From a checkpoint of a small transformer trained on Wikipedia: width 96.
Each number is 500 + 40 x the weight over its row's rms, rounded and kept within 0 to 999. Layers, rows and columns count from 0. Numbers have three digits each. The size before them is the row's rms in percent of the matrix's.

# up: layer 2 MLP up, 384x96, rms 0.18, rows 188-256, columns 0-95
# down: layer 2 MLP down (transposed), 384x96, rms 0.159, rows 188-256, columns 0-95
up188 054:527485508475579445536464544567512537518480494496540526595496503469477518518556491469523500509420502448522485462480458448485615580492435471486424527523550507517477511488441503513552484473468458467574498521549508464517493453496563543537508519529469492589464493471525506411432514547460503527
down188 069:526518520518510471540533427469476432481542549497492491437528441505464486451484488499487550490491515525459459482548565504594482487426504475559499466489487441512538392463489522449540526561478504450490421481533446443495514528499456441546532441494516512489558489498503448542499414414542527460
up189 110:532464394459434453551514506505419536525506478481501509554530477449489478527441553543494530531468482506541549566533535518498473486507511453492493508567528485457433512465467521522522594490468492500565591493499464573445416481555481466506539477502491474496441513512478491439505580555486489433
down189 106:516461470453464445572503470468548522461509513492505495501502542499492501523559449498527534449473465487467433551503451528493514461519487553472483532542534457496493437530483558506458532471413572484537497499527524515382484494523514462511466534520454407568452394542514493456451459518527501405
up190 092:550487577504521513477512471498473556516477461512470480534414475464528495505468543565532529427475467508497578478551468459445442476499504502452541491528473472498488519474525476453383551472516530488448547517495568534494565508583532566519426540563470507510483550530512520396457507532474469490
down190 092:505474495482452496518471517507459430462601494532430454521521456494468484453506478421445495470439474567421462551399528510529461467542451499492498509437451491524526478515504498541459408496494532453548529538487448518489415494500470514529566504450468519547546519451517458487438479465513454532
up191 096:535509494522509536551509480506520563541543574511525534488452504444487575524518456564425551527558498511547489536509502544594526534499442558493496521529483491523550488529538533474542517537470554531520517446506481441566562531459515525487488537485568555475549546541573519574444543510504465412
down191 051:507519505472456466475534539514474455425489409481539479510497502563508429496468497481596395483454500534493497512507501475429478467565581462540538488528518489496483481483471468537476571464574447499493461547484540590507487472490481496524546534537407491532479490482548482474555520501489571576
up192 107:478499517434551553512482513500483515453495558529504517631524442457474475546484546487456495581446483488455488457448516480503525581433547505513498485564473503522515450538499487537506456538472495496450548471505490476491533459501515560490494421557467499506424452500534498518492479582512387565
down192 095:514496501554496544513474485556481468536452461529504493442567472532504457470539535600557537510469529562487512468450470561490446512531465573527494481444479522487578573526433519463428545541450578468550465503470483517469429508526473455417524497452508461503517586473467530523527505464504468482
up193 097:485457481553510521470561537555538521577531488526504549643443467449550504526498477505475508498496448548465521465502559479461477562529446552445468473492550461491498481486487501514486580494474526474533535521508534518499509417534605536506476506556548506559560522504493577481508548455454525489
down193 086:454505462493477449501395455387503501523550495524586485460563497509526451553571511477505508530467472461538556524458497504480530434538520415517525549524458400518512486457544518482482468519523439572468550482433514429544530482533473465476470526492461513527495489517530485518569498461491459527
up194 085:579529488588442490511489537432549515489549500501460523486486466570545466499499505446481478463577428534419518479486496454538461441540468553486498451456384567547524546495519474466494502511493482498452521517538475517501488541461460485502513496450462551525485427515408484493522512473466505590
down194 091:474496516506507517531459519529458469490475551504498498526565522496486543521534458545550506421493504437548471569537438484491507465448506505467495485503527335557538514523521466527498514418579479487553503514499580513461545515554479467453535568464533504476487513447533487520480409517522563464
up195 094:473517517490490451513561489543464432456538490582534540456528478502541470561405528511537528517595498433514562488525552466501522558520481506512457552467565485510441549478399510510511483507454534487465532534475469506429502529554519540551565475499534494499490538495549594474515498495436542533
down195 091:571504492556469520520488501523578501570517530470457565567550550508497578508547466494492495592532500522505526510496491498563417495463517500489498488493504538493609523467562602544525516495597472448466516503517525467543529471472477493445445565545464486476532498493477549461521507531548438507
up196 083:524546483500620532470442495511527503505419535481479504524507505497467577474465535523495544517478407441504511456525496457424506568497512520484455580480479481565442494464542493497476484517536528519488503445586477519469497481539563522547502492548525434529499553411563521523480594533488488488
down196 089:515481502476590567521548466535499506511455549511484453538470525505515372454469500563548518500516490521443546532483475530537497514570532491411502502477485480484541511507457538567505486439466483542469519513459461380425473482468516495508499494552522483502453494418568495554545516481551499447
up197 085:507516508500479503496510517476414466480480469415578551446474584520533528506440478565569414415508506495508457498513480487482443454492505529507484514414550490443413487384502475498473416486577530493483517478476504521495509525482457508500526523468563559536459510479507541496467506496522461542
down197 083:574466549464505492530461520545548514568422555452558457510519471469522498369465504543446531497521496536496467472543504438513459470472449575479508503548561497523591554497457494475516576528454489466518497460513530591487515504482563557483516459465466462444524525477493467479523494535500482456
up198 095:436483537429468569552447524593484543512538460526505510460480454467571523514457507461483509562470457495549585538493555509477502479510449476551466453568469538456478410475469532539500479516531429476522491468531500487617504456514451466516518443503544433499449507543489523490513504521478549490
down198 108:525528474469526476526458553519458536520476565542461492492460451507564514507551497387489461529515484473510515517425465445507568521509467541475552455518527509520461479475542423465463516441448531426466536510563486542449475487476507495565429485501546542460543447513512516558494433587525455546
up199 096:458509553488538468472501539460581519478533463499499542516545521463494500511543650508473453515514487545561525511516459498442448485564503457464493461563446526533450482532527499477444527544556489525493518549453552536463520495566450466514460481470512526505572414484568458461534496473506579483
down199 096:539527545520520510522513483520542469484533447499483512505495436541506492438485543556497455510545540475418542445531532511432452496516483524505505427548608549542466536423521528484503563544561517518540470395454444519457509436495464471472468580451507465460482452481511462452463528554489512482
up200 107:477477479509530559568470534509479459479478454420557532466470519414519457523493513499443486489500577470580494546531462447529499502468459528482504524428593540461519559555490440486493436501494574530439542516490541514500584568573496489519536501504543547557521490539544509485489477518551504447
down200 112:545525564498605401537471506505504499560541515507548481522532491473501528493495554529456516436527478507496488519570509486494505463569447524520505512437484496533536570518522523553457495536517529504561488593497487514533449526478526467539499470540511522560550517432569479457406434544506587481
up201 093:499534500420492457534472455508493537500483455466523495517401496464490521551488479473540552538501509507526446597577499420474566546494561502442502487503399478568453468540502521525511507483557532493488509547501513456567462417464473494521465496503558504444484500451512579518495494542565563488
down201 087:499449525481478512552526465569419496496489582559481468481555471516428480539596516517396486510548551492501488548456542515523503523542556487525479524414536530469435526505423508557440526571438490521488546526512492513559533541454480476505526510567498534493460443440486478503469472519486473515
up202 071:550510515566494520458443573490424472485472542500527531559515528468481466468488440460488536545540398446513425485511528566441547492515489467495564451496500609464456555537575518470476497506435464536499526519491513493483492479481554523499464528560483503500567475524469501484412508452509457442
down202 087:442505541531486556531498484496533496499562501510539538381475504486518489492474467537497518397568550579550578452517515499488562544493522478464521508526477476518484510519513534561460486480498453489550534513489523504438424493497557546462524508539476445416554569464462469559512471567540540546
up203 091:503473547498534534461472548536487483442484499485522508458553488515514530470517432564477483556452540519469576535483473485536538373519582493435455524522512547409499486425515567513500480538554475524488556450499500535462529595500437536457491560494467435483459536511525512454527496531503479531
down203 079:468549439485471506560498484466526496606484511521494477531475544544499448520513600507504580439529456499497484506567537520531526574510485524508503391464498502573508502537460494530513543485506540524481467492455483445521443437513553422584481485475591522453507551539460465536488487492544484492
up204 144:503532466522487527531511532551556575471458484440580495533391538489461498539517454547497440490477478523514446548485522535545454515439476555547490464547505434536482545482569470517483481457539559463488484438520566465506484531439484510524501541487627524437481457474504482543489530497543477536
down204 103:430465528481500416467460501446445479481486468530435519506602480494550524494463480420525547507518530470528599493480428446427500501504539450458536520461515497434533487464408493490497494517458421496531517559473460542503477444533513492498480465526448471517485494480489523411468466511444521441
up205 098:497503511580495477556458555475484506534489498430457500531493505454514494524532453551563506513520537505539490494482435510485455513497454492389593560526441462480481539451525539457479519480561520555438495551561575568378533463492528510518470511523453510507466490527453517454451501468517474459
down205 104:542498462518485465564507480448580455491518491496487546420478442529493561536492529495474590529532530530502487503519476486502460464505524573477560491522496515500544609493525462504531519486562476431465530456443553456532483467495493388505533498485501585469574468515514485411472503461563527509
up206 097:496471504488575514544457556546487517490468497482531501445449562434517476491483532511478444515425479522510467434520443506519420502504481539504478537525422552501533445492433476571457505557552480546481494529574488510488522522531496479510531455509472506567438540528481645517514531544571494483
down206 097:502518502436485501506533451504471554464529466527493523537512467537539453502504501433548525447529451540501427468490525507565502579502488480493469518434508490489426520584559513442463519486439543474565492446435509538481458506392544502475476544462506464536570459587520488489470427451483521456
up207 091:478504422467489504456463536528526507481426515571496518514544512558525616504524496476560494491495567420541513505479520485477424454513527508485482500451453538465434542467529502429586497553495461511545476485445459556471467493475477487506466526487488547480499495544544518474602564461497462419
down207 106:514456444517534550527494468489463554517479585537450478532361447555496477492516499492415507461496502511455407488429526527501492499559504522520382559503500516521513463484462449483475428486496562508520494484520493536510481514502453551515538432547435505456532540469492510533478481443454518502
up208 123:459492451444518471466485478464543511496513464438533474484512454498461534440464490434550534464473462485503469542482546461499530463557567567460442492562460446511500608533379511474556512502494529506445549512394560498470518522506484496471476528538560579539481472472519511491533530541519504488
down208 094:494505607543507503525548479535439521494453523524508519538495542555493472529510500560510439503478556531464519430486446526480480524452454442527550526463560504528513449451598479547408467462469453515611467495545453523515483520474500489540559529496473462506535483542554514522399468490508501496
up209 082:580506446485563525543566485518527534524489548516563514563512453465513544544491434534480516445569459531470517492483461467492477462531531485478467490540602498432497500477530463509475467501493480506527482438581439515497423513427586505485541476504496490521502483429475557536493549604542520517
down209 085:565530504484467427481456529459516492503541528443423507503523491539508522514548468426537563504447549440457493500459506542503495490400512511475565524510564515565516476534448520527506514526506507524463490496486416548427534439551538543449474479532392482508460564532557487475551510501476501562
up210 113:484532483455444511447515470486526436483512515505529483552502492527512489529430496457391520527549548568499527523491495539440571518566456496559595497494509562464478520544444439475520481542506526500548546537423487516503479467425527426513544504530491486516436513569455540411505493535477463495
down210 136:441558475494521495498458535497467506517517524448578497448458538481475436584468487494491470508522488460514469497488621522445476532498495538538511445483524513502437402411466514504565478500546525446488479523517519526473481496481505519485566459486618553416504461551568482541496533471488510498
up211 088:497522505534551549506456488486550455556498524433464513488449516474479495490596498587495514434528573528540472495478451484482495522486509425406486488562517495523567493498457465587578489530516482499527453550518564479519439526486554487563489470492560525538475488536444519538454463486581451514
down211 094:496533444460574486504495499517469479455557534512506483501489411495538622559450504559517560593471468510488514572481512501514519490475593521582511513499547519454501441514573482518441477476553566494502560463485502498528553520563506591555517541453448480507469514496465510515490487525497501475
up212 071:480462488472558519591493463528490548553458529549462500520485588447520542560490505537547539533505544467506485520539499592498487551474505533561503494517469443510504499520574453496460568511462502481613501495522440548476547461558466503538518426565538511489525537471515548470524490430503468568
down212 082:470505447436510472570491506473520472522563564525567523505484579545506471498547545539462543501470526499554440542503522541533502530504438538553495551477452524498482524499524572534483487570593604573464542469468497516450469517496541526474482499484454529510491460472469448513526608467478487446
up213 096:600455463556449521459497416486516453511500501497520546454487416497444529461398503454495526533469470570476594416426514493509496549553487541484534491518557491505478512545452492527575462496545526536496484525503492445481518479490461535513450504550562500524490476513429497516571500547488483469
down213 099:434458503458572533590444469518465532580415491488514426493473532556475523512539527481438499506488499488505477506500518569518481481536494430521488543487479513577416474500446457465442524474441498463550519499465523504486510543509511518546504524579506600506568495528505507555450534441554522463
up214 102:510437471539485506489506474437590498506541506523505536421539562472481481482482439528451461511504558554481515627509513555483418485476503485422527464507494495523494452582478517521510590512532465542466463488509582477524498526424514494510499514520504549468495520428454456423444505522499534524
down214 099:477515476469527505560580481530426545441492572515525462455502518516512518466519533531507426487478511574522496465576506498492434468553468488524470506454462502529464429451403456519462472582482439539507529471507494508473520539522464409567521479422545534510496468561512431546541536488505509480
up215 098:457407469524535513533444504496483417449494460454510580510480525485528506510480501480471572484462542495469497605580544448507550563528491455542517455445481572518530552505514529478491509468486496565484534573454472559499511570459531511523541544523526508509532479482536569456530483582529466477
down215 114:458523514466518514463555441450487512503550456482400473534470442417523406516451476490528557463482489571537472439573489440459488464493502449492533498474530395494464531500494528554394479475505470493465445542516537464507493484535493522472446498480504437470498559486513476477513448561498510452
up216 110:501498525532534481518518488484455559518477460531485505499518533514559519591534493478443427554591498462436484569456447529498499389463499438447518434528489491480533530496605449510453496470491527535551522509543450486499467560466473462453484491511468436544530509457468467515522472544441508436
down216 098:506506492485509484471562482438498487508498527578488533532520485486507469413556476491484523500448475477503455432506543530470564618493516627561463548528507437468464492443496547451514546509513485441489438484509561471438583478487507487464479501505583589473467526501495514522512479464487532510
up217 098:483484537501512614556439511523500499580525354500540534485447490465494491561485419516527535529475587482453469571535444457519485490492496456486535499468522565513445478521436508564543438516539509474510507458512507554537488476512502524511450482481545478485514495478487522536465423510448527537
down217 102:514515532559448472534565534420495533496495422520480487513508521414460468570468540502535414565519513388445420504424453490489524478443484551496491480440521434457490488462549460528495402475487561470495525542546505474461470551512502509547524503477520518525523505487476497545482474462474473514
up218 084:550498478494473427532546564449532560521490489559518511485464476472542491476572470443519605493569417540535464511561515461464500471537478499497536580475472438537453492495585480446472489474481496551520514552537518495520527545488493528574493427459540442451517549462502475507519452506486547442
down218 095:475434549434464532536520490437482555474503500512480520419503436513559550436484452541507474523486559490430515477543520458501455544478550460452448538464544467534414510485553534473459538539476444477570518488527488438499494533427483472576545545527523502551499486486478502510498410456522479439
up219 093:509522499560504520559434492465458524487462481491475515493523492487466432512400466511433530501465558511429527359526534436479525544431478537509460486475577518519420484502462523531470467507549453542503504485467521508503558484483504531488531436509480591510474566525534491450506498482551476566
down219 096:531537518524457544493505517523491502479525539498422431560523479512539536503597439561536471531491468456513495625535516545573444441536501538475571535530487465477505513467512405506544482402427512513484506510469515483510486515531449457555491526433509456550498556493507473461481534495538497470
up220 089:465474559546563506528466464528552525466458559418493495503439557494512543447560497525463496540508457513539484541518538596511510464524470596470528485499417511521551442500522520533443476509452534499527512470508542479447497556500532483502475478515511488403487482435469456508517503472481470373
down220 083:583517535451416496529497509505527509476527438535518478570510497469496472530440454496514478452499531508462522434510482478545456510529504445470499563440568534451465504506519470453622531511533475477501500561539499515520477485508458491495446463451533521594526492541579539448476491555495544603
up221 108:466475446507517502498551529534547521505516425551477514516510536538440533562481478584606449504553442466503459491515519502468431494477592506474451519511481457501481522476514533528497477531513550550491525402511611512488454529517430439477458466466515530500496479481525461459511478489409556522
down221 106:491526501478506547456487464497571475519482517465436501523418515500576478515417495496464492420478541541554507507576483486553425491508492515468571443474392539487505471495511466463545513528423513487503466497498508507473541533529558498438462387472533505562504545494472488415456522523509458501
up222 136:488447457482491505492552477519462507538498494547466577472505527452514528531394495437556516510509500432457530465504593488392457507499517475473510499426548506476516521396446521433579510460453480530464521534493474512514497524563559479548460494536465471534545504518504562439475443505507532510
down222 130:556411545470463493420447508505521543542527486548471571503546497452540497502476556496510502528512468496503486427427501514504461500455522542493462496476510521523559505559523510527618575575459475534462487549528489482518521519517519459529455512584565456535531458515476452514492437535482409470
up223 098:441516487492463536568492500430550493504442524488569496500479541384437432552495500519453493485474508507535502503488504502508489521500464521543493560597482499486460529552485492509523466490407448493476457492494465435484488530451510528539544390486557508483511565482538517527491502546474538380
down223 096:498436510481587490460481464538472555474569544486523502590516462518510456538522522549562458434481448552468548467525445470442523498515506466493549477481528492532552496446527553453497513578513529516508479470486469472502545498538498492403438561464549423547441477473443498512475434540522501553
up224 100:492485475522484503477461499543472520539532424613478536443513560555462630518461541526568558531451512517471489509533523477403528467481476553518451477464445512475545568486533481516491485490473446480486461525444461485490543514527492502538439431475491481460483511447513444560487533541469535546
down224 114:406495468480479490502550513514535497598571551502457498478546473544553542498418474478511515527492565511426495624503544555449566453493502516534483472533525524504545463407538561495487525529429452534502460499538522450442569490499491463487489427554504498504467511521478493485530515491495489526
up225 109:534467553550466477459511541485513517528513425529498385537462525534486519507494530510518456593468518532569468494553389561462526541471495435481497462484450558472432480490538436530496474505533472457541504476534539482508408497465442534499447546497505472530483527448536501504541520568509445520
down225 112:512479513561455535510493501488541482532533461545508506471430512529515477537489493469497458558465452438501486471486476596508513489542537537537461465443440551472451496482549416494535487447530492517468516485566500409576470448468488551563512556454582474525527476493578541519560444505573488529
up226 079:500506484450492445465494471487442528471508445499546560554433558493514542565409466519496487476587521520508531557551519553432438515534489412478467481484559543502495522500502455507497444447481492523508541493491458483428408525441499448536509451476474552557511486449494575519523539465445487485
down226 091:502497533536454442464464555478460572471504434498479480596544522537599550397452508584481491551539454501486513476496497514525451522512522471447510522515497474448483487455526470604561523559555546493528511497466511515451455524483486441501510456523456453531503512478491467554566506470478480563
up227 069:477547525502448542521446514507522472554479405518504485530583571501514519488505465559555462466499506517524516536500447430506523436537583493455467520481575536413507546505519500478472551475573490490525496514518589557490445553477450477504512528539568559483498494514466532449545498546503539579
down227 098:473462551500472551524442540464481575522495472464500466553543506510496513539494502529528529560487464447587452444488424417435504453508565490419419531501505505497464504515493463534461526504524489573457488516454585578533524541508471514516510517557461523537474465491528550435517563524475476560
up228 097:532440471512524477523498510536496503495441491485479477502489503517496512447552534567529455468544488440470482488462503523417430417514543518416440497483496495469491457491580429534600496451480506485398447496529521466486561574476468466463472547514517545517519513466590482497497543505509437560
down228 094:490550585441520517517519484508569530509500465487483450524502487533499464534473569472549506443525452513465519529506502549465517421499510495503604488517451541513450513467577503480553506489461565401544538514534499528532503595539580475537453508483554536483515488473609450536522515499461476503
up229 097:537522492505450520482459540470520498464483533508505469524571477473571571505426421492453557567530470452543462485508509492517480423477502506494546541493510520492509512511561560485494464454438528513504562497514526406445533517478450492496515545525597430517449523602576539478487432467502517492
down229 090:471485516471523513539522534581410508506518541437453516457491531508438463461611527414605491462530538497472496564469459501512568522485507491530484496502448472527472451504505479498471488503519520409467471457450488541525504478558564502503503486471410573488532505464497437542487560448493534503
up230 106:547519477604463479452533536521511521472537456492478467460518576495497418485501487532416499594648467481550507482466496520519468472528384445485456503471502487537523498549506443497512433523474472472508486508498484519486413494521453502463544547528499515494473495454473522532535484455457478497
down230 114:431525462520504495501523476556456535451470504539520523517481506504479491483455481463464517475587455586590549497477523517588461527521456506483530510475572516495481544521533471534498476453470452478548449548533505584510468447473478545444488480528515503557443526523502500485609508395529559449
up231 126:513569490502450555531472497540510519501474469552543553534475500475535517508517413542462463529578478473443500546470506485441430481557560533553522508559573457486467548535551526509464577499519541458533575463490453524491463529401495506517521467518541469449507489512502582480529460580457466496
down231 104:511570461477511529420504474570506542497528500456486439528498481446523533484460572479535528509461531517481521437458464486480512579484498442505513558476537523534526484487470441528538529458451464559552425501540465447532540488536487518535527561534463526556445519538452398508463476413499453436
up232 117:544440510489506576491489547498617506581522483555503467496537482425437530463553498497465514486509441482524450511493463493480454516450556514467484516578555471457566584512555523468514531502501522487482492429514536474515489494431509515520463466554571542525548423452456553513487522457551524527
down232 081:455547509517500456514473461468412519394447506460530572501516567559574493528485505521517533498466543504474563505496472510488584541529457535548504478426459452486427459448435477527468460463504480546548490542511477532509485566567516514515536562460456473475437511498558467470495434530479514520
up233 126:505518553485496559470455465535527525478528478493463432525499455446526489479378454575455507538489462551509520574451493458566469505479556509526510571518567480481484540528449505498506474414517548544457520429486514434478552557474474523509499524480624505459468487495512551501558497495511507530
down233 083:459517464523496415512534554426446481525451493503534556491524511539498487544577545448559548509492516427482521462507503532428530458477475505476515471473434492527528502452529477489477500557455428455581498568533489571499457451515530460511497522565434526550530502518502477499389457508439513458
up234 094:490486388506508548577512560469538552528476498462495530428470511501423590451501512468541569495553462480521495527489541525462471450591532471528445518530493497475483489488544456552478477522472481515443554484508517479545526514547489483547512498420492523524544523484506552565556561584522443466
down234 097:503460481514562489499496595536487462548495494551414504442497481573477514461499485529508464472519539528524564485457469481444508443505524526537535455553493447538523493474539525505528446548475488559478559515599413519457496474525436528489521457548462505525579479502490565458519594460539517552
up235 093:541472423520467451511543541450467419512553455496427523490490511544490558519550494423551488486521463467516508600547556512497515473485507509443508497407440503445434564440509474484541436484493518548595539471541528534473474520468445496503520507524510551511531481504547449497495517538466433518
down235 096:537499600505555492452525539546412569433495483454513475540496452527543553577438531455440455476575523578472554506512426405465535514488475530477482559489505467520492520487438470503477500484449489467538458485491487507480542477563548481492481491443485411500499465475459510487545485503517477537
up236 114:515512526465508495494472512522439533517482536442548540494548581534464452478523487528524468529564507473499533435531439454505488492460493504533388440514557525471524564550581466497480483495511474532462438474481560530451475525528403501487460593452459534432461498500530525466486500406481528523
down236 102:506544525495493524523486436522463512566568419561454516467494487519467565449509492512474544489409533547529584459548541547550500478534520494533534517479532457549416545474484510538495458551538524508485501493405532442553534453401510455493559518542447502502539552534497515542503466495525531475
up237 112:520517506495410534514498506453537506555523457546505558456552547492517631479464470477545544488476518476425514507500485599499446440534467477505527465506500550456475497506475536406488479542512460569484499542545474505573489498545508499531504507464561516585526540485504572558496488578484503477
down237 093:531391503577506447486519441495472541444500498484479480450474486507468501489534466488503473524540529485458513501492493554411511529465557512454563470485497498501423568540491527550477506410507492493544498497441513407486525491423534565450599504496514477502419543413555503514497527474502502518
up238 104:474476441475516445511527527544576559527542475540531476483442478488513589575488504600545479553555506469557522587480460501504519481471496533519526478528578462478471457494543545477492485501557493440534506407486553504496477510468485444482493564513569509489515497462537557520541544501453414506
down238 088:525485538489480522434511447521512532523518518503490467515574454563483502525421527560515532477420468591469515440475461524481457426528492470454542509542462547544520485453466472537486428446444430513496543496572426488540515517556484543528400474528503478494533546469484493471514555551483522550
up239 089:568505527538518526488539560521474468500476462506462477406485566509473487528522463508521514444436513520560494531470445469501461476450450482473475501461543538449487513524493431513547427452519503482440456508533541530539471555585485499507526509457577559538468511520377438484479484575532541463
down239 108:522524498439619481530562488511523508528457530520505503511475484561515464516517472503511510522519458528508494534453498483544507509571521470536559531424503511511517534500545500569485518539462526346487518577520575474547486438525563492503509448530467527557544512561526531499532592540465525514
up240 096:495504500506486586464497546463586485538528483511559528554506549526459493493589508574545458515503463507560520542480494486444508598465557533402521504498400493457519479519493512434442492544563507509496552447484539509490496564466480509452494448568511523486519488552518472415527516478489511468
down240 098:511551490498486506470502466539499481512621500533469514465515511482511557423497472550539487485526493492448573509536487507468498552488448552610513445487513395486508471451514494507498543515490451481549460486566495448506565533606530575517449490492585491492487525579485473520555477490498473478
up241 096:484444522468506514443460527446486485525533426467419490475493483438550507521506500603458518508473476474465521540559480465393472538528511422365497510502477492480494522501464517440474541465459481508484512465463511469495499510515410461541479451460496492555486501497542545515554460549543509578
down241 097:523523494530489534491474508445583446497480449456503557503414564480514535468522493506562469510476546493473481511488525515543455497567531466496508485581452561501482492512531520488513513470575598487543436466482544455454484469448473488596487561417462492544463524543528491591491464485539560480
up242 090:494457523529471578478548505446555522495447540527541525507511476529565505556494495527508560511445549524473566529515540404492464481530475548430490493451452480521469462504557508501476486592494557435510510550435525474412583520480495526488554483444480454492455495535554499473550454518458437525
down242 097:445549494605422473537488434475483443492498432478505507518483493456545461500561494521541495474479486471493568608574527544446511448466472430505460500496540514501495528509514575514532495453528453520529509436505501470518511534561497505474486495394473521559455453520539488467503408514506460530
up243 104:506448554535538509514441521451522467561398483448492541522463556416470441531513582490459426485494498481577520473554463458475461481530520539529524496467469440499528511586553540518505476463543555463495539464515454490464565475457462455507470510515517485478505535506482579487524522408471540513
down243 110:480500533498533592545456628490511477514535524478536494550536489584498456507457493542478538452438516484443496520512516554452483500557458485494474504538459457470465463467442453525470473449488556468482518426514493498506408512519519554492473468475526502422538504422548538532585517550531470494
up244 135:464498482452461507510450580541543484526456518522496576498562461441456466514502528468542565440552512540518541538458546497531472459454487505591553507561456510521496525623430448465457528488558452474475486523511516626537523474491492508468467511523508498482499484521505489438481461525508554488
down244 140:453493494491553528518435497547585522516501471499556543531477529468554577431499493546472455463543552488475538549530484409542444436476521536532510514488500547536538525483542515444491509486474513483554569509496465549569543454504474500448557543449399442474524481439439506500513492496486529567
up245 083:548535541530494554599460555493476549475498438475528538470557524483531473538502518576460461450467561574543531492593445496523477409493509493513496480474516565502529475512604456550446452431589514483458509540498464490509483527471508503492485502488495482468522559451489481445522557507520525530
down245 085:514485519445533520512533500508520421585557583532374476537513446459532541477440521482527567494539493496491464510465509497515535463557495558436449461528488443491549496504427481569482453489556558451492462549464487495447485517463552506472525473476530522421538560463505472535483498513558501514
up246 094:522493486506487553529533483584472562452479481580471487510504476438518495538476561438563468542489425531538513460479451402528479512438552490510456494462494499506484494447535414449459473546479526467481472451529507503536488431549469564558435482521474539596475518536467566475500536485532478515
down246 096:550547486494467500553547519432517462450501481478554571431530480558537524487575544467478455523539497508472436550523477472502530484526535490548470575464552490529573501542577523517514415561493501519473505528486487443541560557534580489483519488510515478513487558471550550463474405534519544468
up247 075:482492543429520422481473498527435619509447501480461586536508490482463526516486440528475512494489501467456545518494530547512576560519484556528481409478492479525467464493510478532457543446513497559446453433526509518457578486562494505548533550466514502486445538420538497474517520463456504440
down247 088:410517533485485558462483510508549493526548522461494410490518546515517502437428454541503517462492506367545489409469500579468416484500506478487536520556496464479491519445460446485522524459489492483490497482471436383459481466523525494531497497473477443533518465504522501546516561474562514501
up248 103:517570505500530584426485515523427469482519468475537517521528466547433495531478505575511533520598394497518504480523492525435515525506449487446499489490571560503518483540433471579541483513474512527504552505511442529538469515610493430517492496471413485471514485516516450449490461513518464492
down248 116:456550520509539503500470574501373494476464504457507508469501484555509522546523534513479557521529592426428512443522534522398476508497476400578511539532515534444541564467470487416438504509479532519508518471488463439500469559532505507522510500481466462483522487517553484509476568509465510484
up249 091:534466464467478519516480470450528544501468513462594560528524549467475531502538493572505492520494540534536459493587479583517497466471540462527422482453468464578521432545509514436503505537541490520490552526428432486494504493460405497524513558511523523485430550482531427509512549493434553488
down249 090:494441504507515439537485496421475486473528518586552450545474597478513538503507456546500407505465494527510539450466498428514590517517449484485458517522548485484496497497565444490446552443566492445454479436499496444471522480510548493454494526492485535460521527444527466587503493589484516487
up250 110:479524480518535519518478491531528502511470512539499460536448457427530538451466517597493525431429453564436552449400570501428480514455462502550471468465536529531497570520450499513554475534542561478488487516558527525514428399551515525546491504444491496475479513532464508487476514540519481549
down250 102:515553484524475481490542424544458524524522458529525523578423487471443486511487515431461494535434543476553503553503494529582574585505468532530475516457464465492489470521547534555459554426508539532510496450457557432483467489547478557503456494507454499538453476511478523522555569446505475429
up251 061:488469506550545526427537496469590528491555538509436457560496495497482515426522536423508535466504515520451514489450568501475482490487501482496500568448549502540482488462516520430520480479444409471533409469486557494428511525518548525588467512474511506437508474453530557578475462490526521551
down251 101:486464491493545512500459597513546582451433534515451437493533619493548509478468455536491493503562475552552523522495525455500453493494520532468487524427528540478460538609506518508479494455511509455487488532527536530457521480524522527599529505539580528403460469497497536536507543491497481523
up252 084:500519599502537410458508496429520475519578497529461537498516497417476414516540505568536474506513458553458470549548455492454527489444564477471469560531531478514554485492515475521543441509562525483509467570518503522510552528481483513459447487449493514512439467402456485529567496514548463490
down252 091:503447548479452510449439522504527557481443551522536552494445459545482453579464496528483520593448504472467551523508490583479512501499437438532529529490566552502462519443498473437567465543504505385483490508430468429524468487483483497469561512504550543515466495497541508513464496470494441465
up253 125:496430560555499524510430542523566532468475473481458477511480494476491513447514444514467509612517440501430463508566497575540518524511491560520488512516446529503479447549453526464495463445609524565493601488460528498512506506454464489468468535538487449482432559487487481458481498442507525524
down253 093:499477460475540451538551484432477509496542555520577533506484523529534433556445568500580512390482510435533552464452460486446520506514546450510504474476564433504485534451555449554516568495455475507514444514521524497496471507530532489522493510433525559534494398534528530551482489529514463494
up254 095:501427489480486508561537557527523490497458459490559540447435489452451544502449427521523516499532499467541502561528528499535493493521495498505537508545516503524425500432471527549420486534391508459437592467513423490518472483568555513544513497485576458456436539480512516482534442516473506450
down254 102:564529403592483477492461421431550494518527449533452502493499504599507507426487499453529545549473488487536412458483469560523427528544472515504459530501524558533531491487563541487508476548532446483481482507485539514579505509414440455486499458459464506491497484507456490554499536499527478545
up255 097:485480492502500545508576551478498466554415525495561477446477528488520505521471516502556457491482500465592540507472549489449474447468525487493488519511520523557467479418421543468495502561544426520454501463464583500567506534474466504457513500500483561535487465505573540454462571571581447498
down255 094:577485539510467482467463423548538534533479506491511478552513579463533487405512556448454472547537525597443520517527456407543543562449501474553482559506505569551533558508526512487537492518548507489498503491490500455507483473555545543513448490421436475479482488541463516497488526436528519464
up256 090:384435558541543577518491451457570415458491462519542409529526518492491513490459460567534487491497442430482527487547504517475516490464438495496494523474491537494488494433506543482575484531399551507510521481470513478482488489442513467458550441563542537436459461494489471499504481515502532532
down256 099:511509499495526517483489516506477530493544492494493417573515425492544483476508481479461490570509500428489505460435575449535500449515533565508513493477441536507494428460490451478371499531447526508516540557494449615544568533543487520539515492500498583526460480520481436480494513489511534571